Weights of a small GPT-style language model, trained from scratch on English Wikipedia.
Size: 9 layers, MLP 1024 squared ReLU, vocabulary 827, 7.28M parameters.
Training: a variant of Adam for these matrices, 560M tokens, 8548 steps.
Each number is 500 + 25 x the weight over its row's rms, rounded and kept within 0 to 999. Layers, rows and columns count from 0. Numbers have three digits each. The size before them is the row's rms in percent of the matrix's.

# layer 2 MLP down, 256x1024, rms 0.0911, rows 118-172, columns 256-511
106:499471526534512500531548425494515466540522479493541522498514523509555474501508509471499520488533492529507503520481542516509510490524541507452508457485482492509495511506534510493551505512534518489492496507508498453477480503528497480504498512509541478482490435527470528479511515482498512511467514485503512511517523528548494517480512538509445480547497523496503550516435508476461501488493534507523524511502513474509469482474498491459494517502514503512488500545511544518515531509465490528507480563482477512479520482473493524487548506495522493491471516500482491448479508478447468458507537473495483503476470518524533522472545534516521464501531492478481495490513503452516515484474519517486527528520482568505524522489500503525517500494500517527501516546509483477522505476480455
099:506509455533485440491483510515512524533504529520516552506481496483495515524486513517505518461553500505450498491491554504537491499482501509482539510492516515495460515534509505449483470488521476472482485546519533504467482507489507502433468511533499480509508465492540514535491462508530497471511484472493484530498478428501511464471531534491545502536512486488453518549529500511478490486511483515541545465465500475437523495528482529512510520493495493512480510527485502501520492540484500517487511515471496458485545508527537515510536435526510500508496473491516481582505489480505525510487502481473490531525491466518440461528531481490523477529512507491523499490529520494530497510477498526498481525517516491511518480522516499522496493471485498521501475481530467536455537501486526
101:493527525498511488481543492507502515536549544492506503495510474535503536461481510485501499486487487518517550504474482541475462576511491513502489502469553504512494486473514520475495477556549528510523497458470492503509516507529473535531513480463464508523497497528510524472457541507496473482491490528500533463507443528484485475528533500502501504524525463511501495513477520492516500502515451444515469509477500447532478512495504483508553517521546499496489484500488496465463498525503517471473521514506497504527530471516531481475497525482511493502520454460509459521478542518539464507467514491504486502482484519481536515503486491494507493500545473520514524468501458517503497464495510483526493475501493523529489483513481513468488514510476517498503521529519563517497506509515519
101:499471520512476502489464464495496509489512459548525516499536483487507506516472510479506495489504495491512505485539504472513474485446493453515505487511511482472518527489465481533529493447471521499482497504494558466488480477536474451480501498446506509426505497497464492545521571493530505473521524492483530526497444491524496498467449514505476480506516498439504523492512520490465535497516471421484478528531476516479503493500500529465451538486464500492450475507476481511518539482518472525505500528482500507485515529526472526466503512473497509491522469488531519535501501519500523520515481503529518514514495475457503565507532550504493529420479493527445496495560529529534485492501465510503516481490477481495513500461506559504511518510489503491501542464494531514474496515510497
103:504551452511518477592502535478488477497490481517510484503475502519472502530526472527502491511513481500543496479534517449494480509509491503519520494520531535510509464460493521474519510519497487504525500500525495490486531518463507483485516527500538462487499499518505515550510480511475474522518490506465534481526454497451499487508510543554499461559537500500481513541494513471517509520502466497488525498451507512490526491495476525510490467512552502499509507479511491516549512485489474518529468471467471472506514499530533506518539486524520480505487537450544513539505525513501477491524502521483491541526498509518485510523520515527563489511510516512506493523460474556519500528482509489525537489473515490480525495581512449532506477509469513463500526504476563463521487505488511
100:500532490489474487503510485465493509544492477492476504503490491490490492494506496516494481475479468490513505453495503515544499484487543510467458512429498529534528495501475512543495519514575513507494503476510518518472471507499495498498475468506483491489504450478469483464500514482505516509479532483473472490533502490468465475500476477486550489495489523522479517526564518485524519527532460525486467487518545510519514524511483489463501500491476500489477516497480464486499509458494544489502481520484509435512520519474498483529493508540507522489545489477533503487496527531550549525513524466480484465477509452478480483509502520501487470474431486516486517523547522511450526515498468486523473506488493499537442472460481536478512486508500542484494548497441542504504515516527535
099:490495512518501512508506498489535437522470463521512471503518495492485516484483510516502493490497490505446491503501504455482499496542506538507520486552497503496526523471528506474482484469501498495488490490459498498441493510526505522480543529532494513481482560520490446570513513521477490519490484538496481473544490513559474498521490524511508471549469518476518528498477474506476505479489493470471508505519490511490522523554527472525486513512498498499504456550500499523466470454496478522530530543494513480503546489530520546544507495505515493517506496491468465486512489500524487488474555552501536522513523458485518496461522467544537514523458515472480507489504512514520498500469478528482551481506536484483532539484484540461476535519481471489502495470454473513553512530499494
102:502523511536534540480503458480492453458499557544550541510490529496535525476510565537513520433520526484489484529477497500498519457474519527543531534504470504506490500488490456522492568500522493495506503506500550532534513521483559533503509463499494524481550515505520483527522513476513494477528528503470568511508487495514531511522463473492544505580526498474470522535515474498506523535459504511546510483480497485515479501505445517485494544444509507497484511496544512530494529479494553509502527510542553530559526509534521547468509436520519481482509502499535571531494510514454502518505449512524482518515484471593463516468457522514487545504497528538509468533502552481531523489494510501455503493475514484537506501478503532480526517480490505499506501482501493555490505476484503
102:501506521507508551531512483498478485526521466496546499518496465502522451493484531464498550488471490518523493506526477513460525502538528483486515513501547539487522513518488519529507469447519523475545489551502496522532496520530493538547487508491462511515489492528500522515460490516486508510508515468489494493455478476492522488521526484469468526476474513457526492538528459477504497518486456493521460523534506508467525481498501494492531532500549500511541522490472501485438504520488540512433461478504492545511461488454515477492528451516474490510478522464553450478505467504600506490508487488514452482465506488519497538539485490541530504482515496471548519478511523509447491480507507524515470508523572507536472459495490563511491484493493458544501508491543475524483495500507465
102:497477530441534529513528524515469484439510535533518487495477476485497546498500546444501474505512527499500505520491503511465480529491486483459478527518503465441498488496489529482499537549494516488504468497480491441510489549495489500514476493488493526516491500479489524461505532535478447497517490482521545460516525525496500501487468501487468479505513540504490496487489536443470505512493488477496479488538487491508494495499468506476489468559505497478504536514527489497471475509552477500509437512452529522509532492498468533556501499518532477503491479483521466500496532542474505452504535486501459531482471523533508490489481516519489514493515453506551464518509480469495528464464505493503532525497513510487514486506541546469482494523529511512500527525483497500518520505478477
101:503503509478482442530514476509538530495509468507505505479479498470474537495497521508503460515488504461542475488511505542501505512489528478555506471524520489513481503507484472521497524492471491465493519494510522511504456464501500481516516490527508504510529479484468455510546526487530515482493506513542465474483485502480558497469490517482509503524518472500523550507477486484531508511480489523489522520469476505503516470497502519531483496473511499496515558483479533507487506520504453497496478515457481496490531497487483546506508499529576523517533522486535476477490516543463462503451550547516495548492498497493497505490499506500492507535524514480516503536556504512480544475490505481450524530550506499503522490479530488502522480456528537534501539494500481530506527476521532
098:506517510567478508521484524499535529516465551494519507523480495493538490414549500471504461483504489555513505466502499502467484469544476499504517507495484485523464523491560531510502549490517521517526501486444489502481484513510535521419485503464493487461500517475529493492461508535490470543480512489533491464531481500533516524538512522516532497520472424500474506507504529511462517534524454475527486477548533497562461550522510563569507507511502501488484495522463514490472496479493522515483543498493540530488521469486487531527474500490468476477466543499506507469445493497508481514509533496487492500512508473503505513472487536509471466530500540535463537505489471457526517486481492508554534488492495459545486497494515530503465502453523488485496472547501509507515522467479498
096:499471476515487540519502522534487517508522473465532475452506481487538513470477520502507526535499503496498491474546495542519438531546525437515513494522459535495485549544491552477511479480518500471471511500494493495520478487526505514480556521514486424526480475486514520514490511501530497494486487489490520489497484531519524442475494482449494512501464447535506457448493516474517478526500529523510495502513530479512493459475476488522526524494480502498516494540486517487498525541510517510487486500515480521487552486527519517503521525507535506468497474473497578467521507495489497522459487482530526508484509464504496489572487453506481452529500449523510498501449461502545483563545500527479479486526552466477525506505529506488469502500523491513505472548515549500525497505564461
102:503451506524551500498478555521459537523448441504476516498495534464534479501501474539502509521509516538481499488517478456512527516501475511501475543510527445514478481511518490509509493489478496522537481524492539526522502530494499508497450520512525501469520477515477559518514475533506481531496524553505469490474476482515475526541540495571463502471501520468488518537544563539508482532507529518502570487502471519519481521520492480508491473517513502521483451510488527510513515488497434515488521551487498470487566460483507515507485506476515554505536518540493511526520520511503494464542483523496544529492527504482474562469507534504496503511480496465529528526521514519527477537493542524511516491499519463508531488498478542502452519493537500513507507523518518489538476489515465
103:498445525454467500490510530482442553500477482514464489509473495502483497468504521500498503451489541540462471466517491479520494488488474501480536467502486453495492481488481475487496489559479511500506500483524485501459547495556480490505515479479500495497497520496514469496515510431478535520488549482529525533528476523452479530472511484499498507512435498502461559533528554519491504541443555456544508500450465450517511474540495506506494492506478501537495501470522495508504459511512486496524498516553515514486510532452523470491470481537486492544462495509452452483546466499497492491481477524503546508512470520499473478507503493448513502517503491462498487495465548530469518553515502501488525493449449470511480522497469503486500518540440513454496506501492536497508518502445539
097:502527498472527490510487505501537463481507496527559450462508475461512567503505540472500481525526521524517499484514510468527508447506467496499523521489517546484480483488507467507520463546487441520505519494521493536456522492490468473496562482462508480474497472504470515459475503512487531499522517493464529486506528523481508503489428527497486512485493497498508484511456471491475448561519453499484467463528485475506481476510480476486436483518471493491465497473524483498529508478479416514509492461534480507442506490429540525496501524513524490482550507512550509461513510472491479504456496516529496528470455465461532484510470485536500477539499505489516510483494466500498509516566487523532541489457481457506500513487492505531543528491533518477501482503458521476519523524547524
096:502494541527524516514509490504522452475481490482467510466526555570444505453494527512509479498489477510507499497487549495497526513502514492531509508486482507535488526487531494507489540471495474491507484503525531483502520506454494515478506478539474456494502568496501503534495512490485567527522551521467555482500535494450481459514465503501510520485532520485545518494500529465541492507476492518542527480530496442500497530503499516531510524524508498511502510497529519534507474518502521490492532561522529499500501489485487526524515498497521535522520497487484550430456494515519501506564507540528537509500486488520497518532484525497451560515515482545439508489491481443560514502542486488495557489488504483528492497472539499469466504477503493494497505544492520473546483508482511
098:498511487520517477506504528539527520483508480455528507557524475525442505524474508467501493502516492512490518489490515512531537465486516494516516553468501541511507481527501512517445486505491522418461484508503477474505430500486535481549541495517490472483531542481500473481516530475494502475504482470513540509464503479459470494469518473503474554495505498490462528512517447465457502485522485476542477521496507464478506500494499487516511505518508500493532476544526498476522472522511466440467495486493487485501484511506482481534488481509509493518498450510509483475489496487492512536476501521463528493511530526563524509489473501545533528523541464481480536497506495530474520517471515491486483504492503528531490482495476482486564500515498442533500459494512500531494485489518477
095:502527456536513475542478524492543453508539482493488513500496419510482517478530541520503498515506459523477487548517514479487539511481495500525527533495539483536516529475460494516495479498506490531496475532499502506503523511485491503477516481475492458509521512499496494470489502528479497485489487501528485464490539467477488499450472519507517508478500505480468507503519477493502535484512531508508498498511475484493492487455520495497516481530469497494482489479469492485488473552518501497515505511510470443457457505535496510493452462539523437450458502509503515482484532469440482502459555515507517479485467494505524529494474505510501530478489506499509476530492504503501468477518521443508501516491557483497516494487511514488433458486549491482501478517472469456523497497453469
104:504477496507496488482515478514472473504513449503520452479494508483485474501514520519493472452516505483544493497504518549492517541496520505493472503470506538468462516503486464507495487491471490447491462481494489490495469511512492465492487516490512478529506489479516464481498529494515486480534485506501492497491482456486513529486551515521523448500504515497516539527506506527502504519455473495488503501499504502473499474510471488486531470476496506502498495515533492491495501452493525468506508498516474485487512511535506521467511480541487512499482509515449496557534513438471471492450517516482489513514482523496476470518508519508515473496463528466416512491482528507506500465526492484500489498514432490458508476493500497517512486540473487462505488467494516530508512516469488
097:499518497472510486520490509476482497508524500482479514495501513516448475458495536473501509505471501490469557498493473493472438474498470525483463472522473494525529509507507474509473499458504533479474496506461525488493505490482496507511502501490492469501479450493537494453489525503462536565482511483482502442501473455495476511489513472508467540462507530504524459426493491494477490496476518479471475468493519483482483512489426464478499487488508490487483513518476496485491498485489490481502450544484516502489506509491495482504474499490481509472492521528512510529475472495483554519502477453465547478484498470508504557525460471524502507481485503467471477484478476519526476490528484507449464512481472461502467487477489498480501482491519495509495509506485545500472520488446474
102:507529543561477513507519491460477499500490517530514497498517511523500473490523500475495484499504534511526528500502511539496495533495510471496521541534541512467507468498489490496505490500464504504561523509526501544544520482542502503522520475513549510524509531504510475494519458494516481468501523509536519479548467524517502518499546531490550444493448457516509469503489509529518521524509537537493458524495516493476502540456505479492491509520513494490502538508525462511522501475492510480483490493487540516512495472510501478535496521502535542505497448540507489505543530483492536536467539504472499492475490554490529465510525504515497515533474508524521511511483531534491499534509493471487523540488478491485497521520452497506505473479457510459498476505509495507507475515526494
098:498486471487495505527558505475491571500506519500484502494501495500466507502515508541494530480506475511473516506542529512494521503482491495463523518441487468499509486484510432531522469480493497480504512489494508514467483515496488497502512484472484446546524459508530522512483558483513496503499526492545479489482521512491495528544514494461461513494508476557533477472479525546514480497506484493552499494477459529475458471516492468470499481503532501513522473500504483472506506562488514486510491504512506491472472485509467509520478468527519520467490486491521515481538503555509529554478464492467527518520492507469509488488489461514494442529506479467527454532484505470487477493477507507482480480488468432547504505519542494492521548474526488543494480485496544481500511471489479
102:507454523520513480486481502501459553434503527528526462507492533442521529491510462482495524480540506458501508490509527476527512446500502505525540502456522475490490483465484504537568513503495544463504486517495516496498508522489493534505501521484510532517517497483455466493500480491508486533477504521514515494516511486538500507504465501487528466476537497504550511526470474495486508506504471507472480505522492484468486513520479498501459548503538499503459472488500473510485485536514489509509485534539480448496502494511517513508520469537536506465495518513515510485499554508488479525499490509524508502534481458503468491486515518498479529504503542461485441508516501499486455479510493467469482488511480467420501498534481517479507492500470519527498548503486557508535530487533492
095:500494481475484430535487489549473453514521494531497538511471508512525540475520540455498500496492531555511525499503470503506522424492519477447476471532527456521481536449534524521536499499504535558503519522571511525486467502467475517499503500499454546500473485523526513517513503491534499514496526503490498481495524488507508517432483452514515539477503528548474488492531519501512506511513451516509450502474492534454531530477502527471475546481497503496522484502481561499491482552467457479521491509474520514502467490556488489529511482499488523539483528525459490506472486458472505509521490516497475496548499513553478519513518503542453523561531493483482506524508493499521507488512529506497469478481450517508477552501525508428513518517512492501498499443491461492492489523472488
106:501479525499534521532499487468505544491509497501515512506470499492492488504501520497503529516507488454496490509515506480507547480518531538474498437511556548499483504513486516519534470510472547494510485529513513504505501492502521545538485528496506502533522517493458526513495517493467495499458526516519486506488487484511482481524497495512515501507451491545449498526478503464493489479515506533495513546485509508468530533499469480469498529501463499500502510516541520479489502457512449520515541459535486494526529479499492470474514484503509488504517528488547507499535496520508549456508534506485537446490514496513543490516470485502468497544501500543538504507491531512499508446469534534469478529492516507471490520506500471503488511510516523514502464531462470492493516494526511
099:500477465422505478548485471515477488505509556498483481484555497474546523498460472522496472506487467536539465489492515567494523536497495561506561516502561506513482508539529518509486513522518528514474497536539479505537491481506508496487517477480532523462508464469495483486494553511498454539509485489531526481521502522541533485529477489486530514471467481481512500486460521489512542509447496526505505539520522502502503492531505546468535505473444505494527501458514504498496484526447539527491524502493470487515512513464448464496520465486500554516504551500480512510522487472474514506492531483521499536473502542500508494464472483505497543473549519496513486503510507511485493501467514498514477485491477555505536511531522578492496457503512496496507522501521519515470512504525497
098:501507466502498549542454512474501472545472459479500493470514502480519479490549475498502478489485492504489508518492480507502494557526485524468510466504502495512537490519492469522521530461516475490490535500497513494515520485490497550514453529499496467562500456521506499487492446538552494530507438513514530474490507512492451511514483524487511502498447545488458548499489505493504510534537476476522529484531447541518512506501485527518488472510461504496493512501450511505522542514490516513530552480526470522463513528542515510486502480522498511517455489514492439487547510490517541473465509473508495514524465462501473521453542532507479485520517487561516485463543473520518499483463548512468517458516541445484488506510480526466474461453517537531498499527534512510473473515498469
100:501480536505460535534540457480485540469502531499512523504457521531508470514513514499502494498525506490560503492563506505516504516529482516500470520498519530486537469502499497527504513520506545495476524518512531533510520549464521502454507519517529541487517529507502526509531468512528517517502463492529538423477495491510511495447504488489518549531507505484462520540473566601508526530521533492451492509495500497526499533488504525534504510517480496505439461521491518530505551511528484523567513505495498498496483539525509488512513497512475498470483514488497472552467525502532474531508509536492538513477499504523511512521533501517478527492526484528491532515523485494475494509498500465492527507502460528497525526476503477490501505512523494465509520465491508544438485541471458
099:503450457518493507533434497418504525464530506476511528489523467511532503500527507515509507487502462460525549492456511520473495504438435549483507494487500531461482501533518524478506506517506500474516470488504508504517484529518468494518449491503496494470507498480476477536477543507520505462505523449490466467531508455506464493476449511475504497536506550499565515503509530496485501571519495483472509486463523461511529498460497493485509505444497500463554511459525491522527493531478495463486515491498560551490542500503510483498526500514482502522493517487535502493502468510526505490481531508485516522480476475492511513506526501510504575532500506520524515546529503496459516501488520479528507508521488477464515545483494475518511479481505484525502515521496508497489527529497481
096:499472432533472468520519531478504474506484515497526494521532530497504486469460509488501479491523491521523498506464474498468488511475519574504492478496516518545495531493505482510472490485527521517479476537551530502522523533476553498506486535523515510463530467475495460440507516528515489522512494528511509494540526479496526529509460519496529515520496525505515529477529513441481501457504552526501494474504506488492510485493468473489520502471523501506497504476476495520508536492484537501521500527473453521491440485465530512498503483513540494480503499497526536526468504507469469507470560490492490496488498442470518524469514485487487538464521472523517496536464538474518519469499498505507513493525503501486521492518476487483491503489482511558493526559480462500483554530504524
106:498475484483490506467472504448449526491520524494508473487512482478482510456515515498498509466499515482446530499508510504507558489547524524520449479538483486497480509500450506498502541457471455495498501507490478489487466481511454506457462504501545509527506507502532534507487484533488493527507514495529559490491481501463518473507508500509453466500436516508491491513478528488515511478491484516520503466481488503428470541500492502521498536503507499481470502494491476510512526481529451483473548473507468499468520465501510542535517433517545515470500467484522494530539502464518474497523463507471548507553509510491464487503516489501510487495511509479501491502518510540513498549485499478510503541480469534501486504493445481513516488499520470494500521458510510496458521466461490
100:493511530481447537469497511497463484501523473500469479511471485497488523495494519464498473536535485527539480518517458540500507467516479496535446506518524436483508517503511525505499509461482500502538479506517495501507508516487499508514496526494489513524488489496502481522456505462514467515511478523499488498523515541547516472525541479505465520493488485489531496549483505521538516522536445462514559535521488524497462457511492493514533451449458495512535471463473505465499524491511487454506507502508492522489493465509519500534505527493495473496499488506460506536473545506504532510477468518516472464507499543489498514472463516485527510489508513482490495524470511512546508503484518483511503504501474447503526435475476549476481501520473496530494476520518465582481475476478490
103:498507490467481465525448524491497525504453512525494479486521498471472530503480491469499508529489477513505508524430469488483493521519469500498437520548470503465492479504534484512499528520498516546481501495522503490521453478503516533493504522467474494505490477497443502519525480497486457516479508485467504445492452497491517505496494502509536527507487486513487488475482512499484505469463527503468500528473489497492530475488474464549521488509493496495532450466532523513556493464525501499525454547501503541488480508533488498512496498492451510485461480503418490490498454488499459519479492484460496515495534562488482498495507485497493552465524485516483513503483515524439513472494550490476503511524559499517489511480495480546525476483539485501496502511498479480551548512482498
103:506492502502567537576549484538460497456499525477516471486478496515526554528477491495498552553479560499509480484469489476501481518487490522507516514474501489488528497496522455504506529556487479509531564524517484466500537531515544518525545477463501498518494477478467491541497514523510534475485493535499479505557513491499502469479492488512535559505510522492517517523511503491526490482495501475502529501487517482535544499486520499479543537468539494504523491494502505465443526466512550524524540550524479523519499476493510517490471495456550480467475483459523506528457498516538463548474507471537505509484524519529506509506534495463533519479480531518507521521522454526526455481506504491510500516498509495475484506499506475506506487545466505486505537496511538482478492494517546
100:499539446514448506562471503492494500508409511504512510503490538465501509512471499484498551504508505468506470520536527495508471495473465561564505511507489490440550487490508516498470550507504486485483520526491481522478471492504468492466489499507498476524449458500459472521499491489533524530492511456483514506494508510513452521472471539524479531451483539506484487530464471563546484483503452498491566526532524500492506483493462544523470454477528510499509496474496488522529455525520441490522562518476513531496488525476484534496493501483501470512495545504524548456467486531531490488506511447496494504491493508454484510470506548472483486513463488506538503518514530474483500501513491516490485492523522498486512487512517462510518527498520537518496486485500509480480457511485511
100:493496493514529502497505498513505495538482482486517485506476487461448513441503463489506476465509465520458525547549498495512471473519486519496499485482484444473528463494488501511466488429472486499520492493475488499467511488480494508485510478470522515503482473518519521497548468504548446484476497481528532499460525458504508477508435533473520455509505510523489450481487535487535491479482486461486462493566515518482520492512483487496498542437524496500498488453473466524522506497521519473526476546497507496532498474542459458491499497505527486477474513509516495521512474541477520497507487504525482522507519516501494500518483490500504508486541510461519476466476509481486484437503431497460545495468503477514484427505497530464484517513469471510501489508499504527541476519497515
094:504493499494523460513563512484498443495516499504501525494486553487455526527514463566494507516485552494513468473534501451500456476505513445488494503486446498468465504474515530462527521550485550528536497489515515485536478532554487553441520490485520534473499503497464528536451517476455539504490459550472479478513516518511506499452557496512459450453511506510477524481515528470485488466508497464494474501508540521528538481504502511442527526510454509518505507526512484517513519523463530480469506465460503490490506522491480511507481474481513477451480501530516521503461495557467506497466485508518500504493500525494520473509492504480552492479484482515457468504491502499490479535546480500531493492534492484479505488488494507509515514532503487559500477470484524498513513474511532
100:494535520469533460521513502523478500520526513465480481497449512505500521470443511521496515528510502495494512510512473563526491472525510493534454473492522498499466513477544509514502485438543523525486508479508510536462497519472525516491552427501520485526510481529533494545483481473479520542484494458482535481490517475542499480506497461535490489491511483468533502520509489521560510499491485486525525509512504496473495513527517520464492474489532507458511508521509517517531520536510553552519480492469484438516455501472489486485541531496486482513510514497520464500517434500490526527470493478482462526517487517525510501510497536480528516481526490506482495468499460545523541475489501479550488483451502484493470498507481475487529512500519506509501516505492468528516511504510555
098:503519559484505513500515498496508497510455532501522555461449469435542456524479476466497499473502458511504492504511471538510531466488493433514513512477517482541471487511488474504498467486466502475509527530474491504453491497512448477510514473485481493507494493493471501496485523509493493463478513509488483455453501532411492522519443511506449472462525459520489487493468546464501525478543548537521520506466444458493524493498491503487515498486489504515481543479505456532480488457522461491468460477451532493482520484494502414527488516466494480526479515521514489462468471530485456552515501494507501464502512515472501488511492532491507484498541482487488491498509486497476505477512494501531517509447517536506515497511492495522473505461518506464503520535484489445500482521504465
107:507519491500484479545491521482534493472509470502507512487506516481517491500477463493503491540521517509518500538470536510522443550529494475465531479472529515530532530446496490478511529527522519520497486504525536503515452543509538516492509476469508479509525429489510492446498536509500493470528530520528526533514579497477514455524480469511465499542536462549521505496492525512484542496471507482451484507509488547460508483475465526502497553528553503501514487496533468487518519525528501474556490544497517498536516532479509499502553512539512518517521509443495499502547542523496514518447536456511517493467493550466528515507476515484490498521463497467517479542533473516533524486565474466488483470519490582494494538487541491466516461528478529475500510515461512443509514492498521
099:502515499490472499506514455491551479508495481482520512504486536485472514436432518467501481480497479510454498546503498536535451509495523518531478458500429477470522490504493492523506477465477474488500500472480462478475545510527462552488513476526545530529511501528473486504515479467526554555502505561466519465498493485525498527466510488494475570480494455567491473515506480472537508475514528461502546470482518527523486501496484540493514477551477498502480434548452524521487474554465536494490489489522481542478501489536495498478506516502495507493498499515558512519499447542509552519468505457523490483520506472506535533501500529490495514497539471522496481495475496459492500453478538533471496511519523442487510484530486517537475514511516488480499515515522455562499431487455530
098:498484487551506437502478520484522516533459563502493505532517477521469523487492444532497507464533449481515517484504528540486493476494511494472468523525489494475462509530472548539503519533534519509468470512511478481486481507522485499449473506492524492484507496490484520507502548491523509543475528497476497516529516471503516507474518506487527489521465510465493497467522490501515503527483514493497534490487509454512485492513536518476465496534508504484507474528496525486508522520508503480493473450488520484468492512497520496532528516548541505532493529469462541481520524488457479511539477551474505519508491476558512494522488493516540500518509451505516494500462525493511507450521464488469498505472453544536527534488514481493500485523490507482505509507509486523501522495535503
102:504494484495477468469549489457505508486449462517536513504502487489522529475512500504490443513515473449480506529477486515499480523439464539553487532514560515495482554500500500488511537494495504534515492482455499466520545483525504470481516507464507492499496505464488523550507531529504467459537542507507485464478469467492471491475474496505483492521508513486484490475489560491493519468542465512491529493509467495551512524511515493449487494486505504543515510487520502520527473456529522525494467465501507428496508484503546542494527552487491478520515521489512515468502451460467509487547531477505516496510477489517502510475495494501567500527497528488494453528538486511514501504496497488478518530451506506555494508523488498513474509498490526470497496478503501455503500461528518
097:500472473492480523471538494520517478498570561516476518542508511546488491524523536499508516485532451495499471474539485451477462485537491490558525517510539476488527500524517497507557501498472515447491505537511491481535526494560456487514497474511508490482508480435443508500519487457510476473519517505539493516496504521547517550475467461505508526463506528486473502478487470516490493528500504493504491467496539499518482487493503453510502543496477501551513480513499451507489455453486516497492504507515525488509490503554517513519527514529484487501478536554543447483490520522508515500513537556431507471538506470508557521514526498494505475474484487520499460475478487465454510489506453495469496428466480475502512504532540541472477507483506509498504484499462486495483526500537486
099:499541485571473463537456486503528522509526533496515503502492527503509496464494528513505484471504412494511475483474505483510511487501508439509483550490496524495496508539516466507472487509536539526528503488490511471499531503508538482564529490500521575507505518493492494522503494496479492503520534502507507487452520492511542498551518525523519487510518504519472524434508491503529527512539470503522492485511503479495507493467522459527496513547545505481487490511492507506503510480552550491483487526484531523539532499489472522473517532464509506488504448479471534479488525513538511503535509510548496469520542474508456473469515513523512535510477472495533505526511477488533540519508519496452501483497486548506479534494491511506465467494537513525505494509519495486490511481534513
098:508526502493501482486534501488498521491500510512532517479516514510517536476550481514504449514516483474513509504499496495491524513500490519513472480524508487511463437508481539499469527479507497537506525531496517481522515479511492526493530498513504577490499517510498494494513512468533517522515481504471480505532472513484447498498476475497493520468463457554511495538489504497500508544463523497505495511511542491488544474441498438535492522505499504527540520518435459490529532511487467493471501466522497498531529535507507482499528519529473478515508497473492531467467516490503447496504516488498501517519521522494490535461545532539467468476493519512502470480474532499477482528553494515502522481518500459506528493517533519496477507506467528504505508467480505507500504489512468
103:505520451454470493443487508493488536486523501483468502473534503472500471482488523503500489524468460518497476477493505540515486482575485503499518513498485517489495534508463489542458517467528541505497507489507496482489485502485477506524545489488495507460503520518537526458467465487493513544477450492538516475477555511496505480551517460535469492516515496486481511539515449497550538489483517546505521478530453531489480460503482455476538477487512505500502498471473479497481523474531527491489475519474488491454506469475530439490461523497480512529441486508540509503458517434525514522505454488509484528498482460522479473463496487518564505498504498504560510480520489500518464492501487503477473501477497518477499468512506509479495517489513491512503507494525508532484488496545490
097:500502468510468454521472524512447529511486460489498494515493503524506548509470496481500486526521498457537466505506468497509537518481468456508499482510509509501429484502468451491502521497505497494543511485519500510451511543468534504476509482486509521516502521491511485502477522512495528479489482502506519520487493487535497497514471507479472530493489508487510472510471509508505477514505499480546480529554491497444515561484499517494495527475489506488516499481514487490480517555486463514495513508509481481512461511496489514496493516507507465503502464514451521521533518492484463464510491462528520483460492481493503507423495514509508513444496468527496487484547546490533465518509491494511496468513489457512505512521517492520510501484450506489504470481490524504485521482522496
101:495485493546508470480489522497476468503477490512504523526497490500522496471471500536492475479490502484463491480506514523494522483471452479483525498492466531522461474506479539493511500502486549511530440525531522504496494547486539521518482490502450518510505492489561536508512494473489468469490539499482497481461508470481499506429482520483499465523496479450494521506486492436507548514502506486485501480467474504571490490494508509500451509493495499528496510538516454528489528522468531484493507534483510506508576505509525458500479461486480494510471516523510531504503504455530542560485480511494510488467498512523485468491555510506472496473474479494459444497498572465547524508527526478441498523513492494497499511539530488554548502509471535483495484497520479500503494495473497
102:499490493508487515474524488516449519514515487510500470482500518466481468468486517500501467504467504437498515494488470508499490454508515479493491490520495440490455460513524517500495484509507514500431502501524497506465522478526471492517492475484467495468516504517468516510482477513466496511477586535486494469479525467495508512478515492516512490492501493486478491477563518519520510465464522529539468535513488484471436486516531496522474516480458501520506514531556495446510480484463442460504527533474538515487508496493507514478470475500531533477495481502440519498512460490502471526491469529506498505482504527502497519532500499443505445504474456541518492528492489444481480454484538519468478485511515494497481527539466478479514521471528464530492492479505469460518510477493475
099:493494515468512498478460491499503522510505511495511468503467500542513480491495523498500481500494466520478508471481526530454507533399533539435433493495483444536496508477517492538518484523492514500492488533453496490522498488475501433451491511508523549520493531445514477521502518455495488468484529488475491497506514492485541471466492490465549497461512465497506476549456539489513552493518505492532515496486496572479489510504464477501509487445499490503481521483499466547486467484500478494501501524540515461501524511499497484487473501487559550510489515464506493536496493491479459520484480548445508534519545452480536518481520498500497516462511537470509488508468491503540504427481518498483525454485491476500514505498534481495475498480472509488498494528516500526508507503504466
095:502431519527455453520512481542547478532540495509517500527481510509486488511458519536502546506557513513520499500501532500555523502516522493454523479515475479514517491487545501515519493470516511468494493459520514497462498494494508529546479469552505547522556530507484529455492527506483491536508494522495508536491501531547521493514501477527547514513479462488525545572502549491548520553480487473510510465449490545508474503537528523498492540503466508530521544488488489507513470534520535493498485509491495475481493477518501498505535515504526464503485474517522540526527513493496523513536501517488525488490485447536498505472471492479532485525518502456519465507490545512497501462451531518538499504510501534482472511452472489521478539494508501496495515494479514524531515492511464
095:505505475485538479492488549445516519497474509482487484445503477530533504523518496470492516463492496438495515477524508542488501478531503493515527477500498487521523505492481524516521481474483532527442483493490505505492514524471498495553501507481497487542469521513500537538473509520477508503500500440502483460510504467513529501578495510478464459528507479516494519483465522532516473520515494544515498499482524488526553518513513520483539527529553502476524514517428503485497486530554502489481445498498508493440483496496469484489516492511511507514495503519519538514510511499499502501489505501477520490521505519472477465502531488505519485487502495493497485510499514513464481536511515480487519517534518441498532492512527485534512503532556472502503542468501541484537510524522521
101:504470502498462489486485528481530502509475479487490477523490503529470470492490493496502573508490491508523489529525465514516496498480502551491481482458510535501540491522498489493500529458459504512525528473507537466528528500470535517466455495515474505513511489511461516539488560524485494508501534514540515509482506446456505483526471490478520441496494479504486557518499450466513512491516527538509501506419482528512438518551470464489487493505538506499486481495459560534494516487489471524503496493485488492498508496489472524527526493456520459511472535499506548537497573468565456488482493512530508542524531536494459528524510463537481557504547458417520520500447531461506520532475540528495496487457517507481520512486501499543457537507497519505495513478531481552523518523522486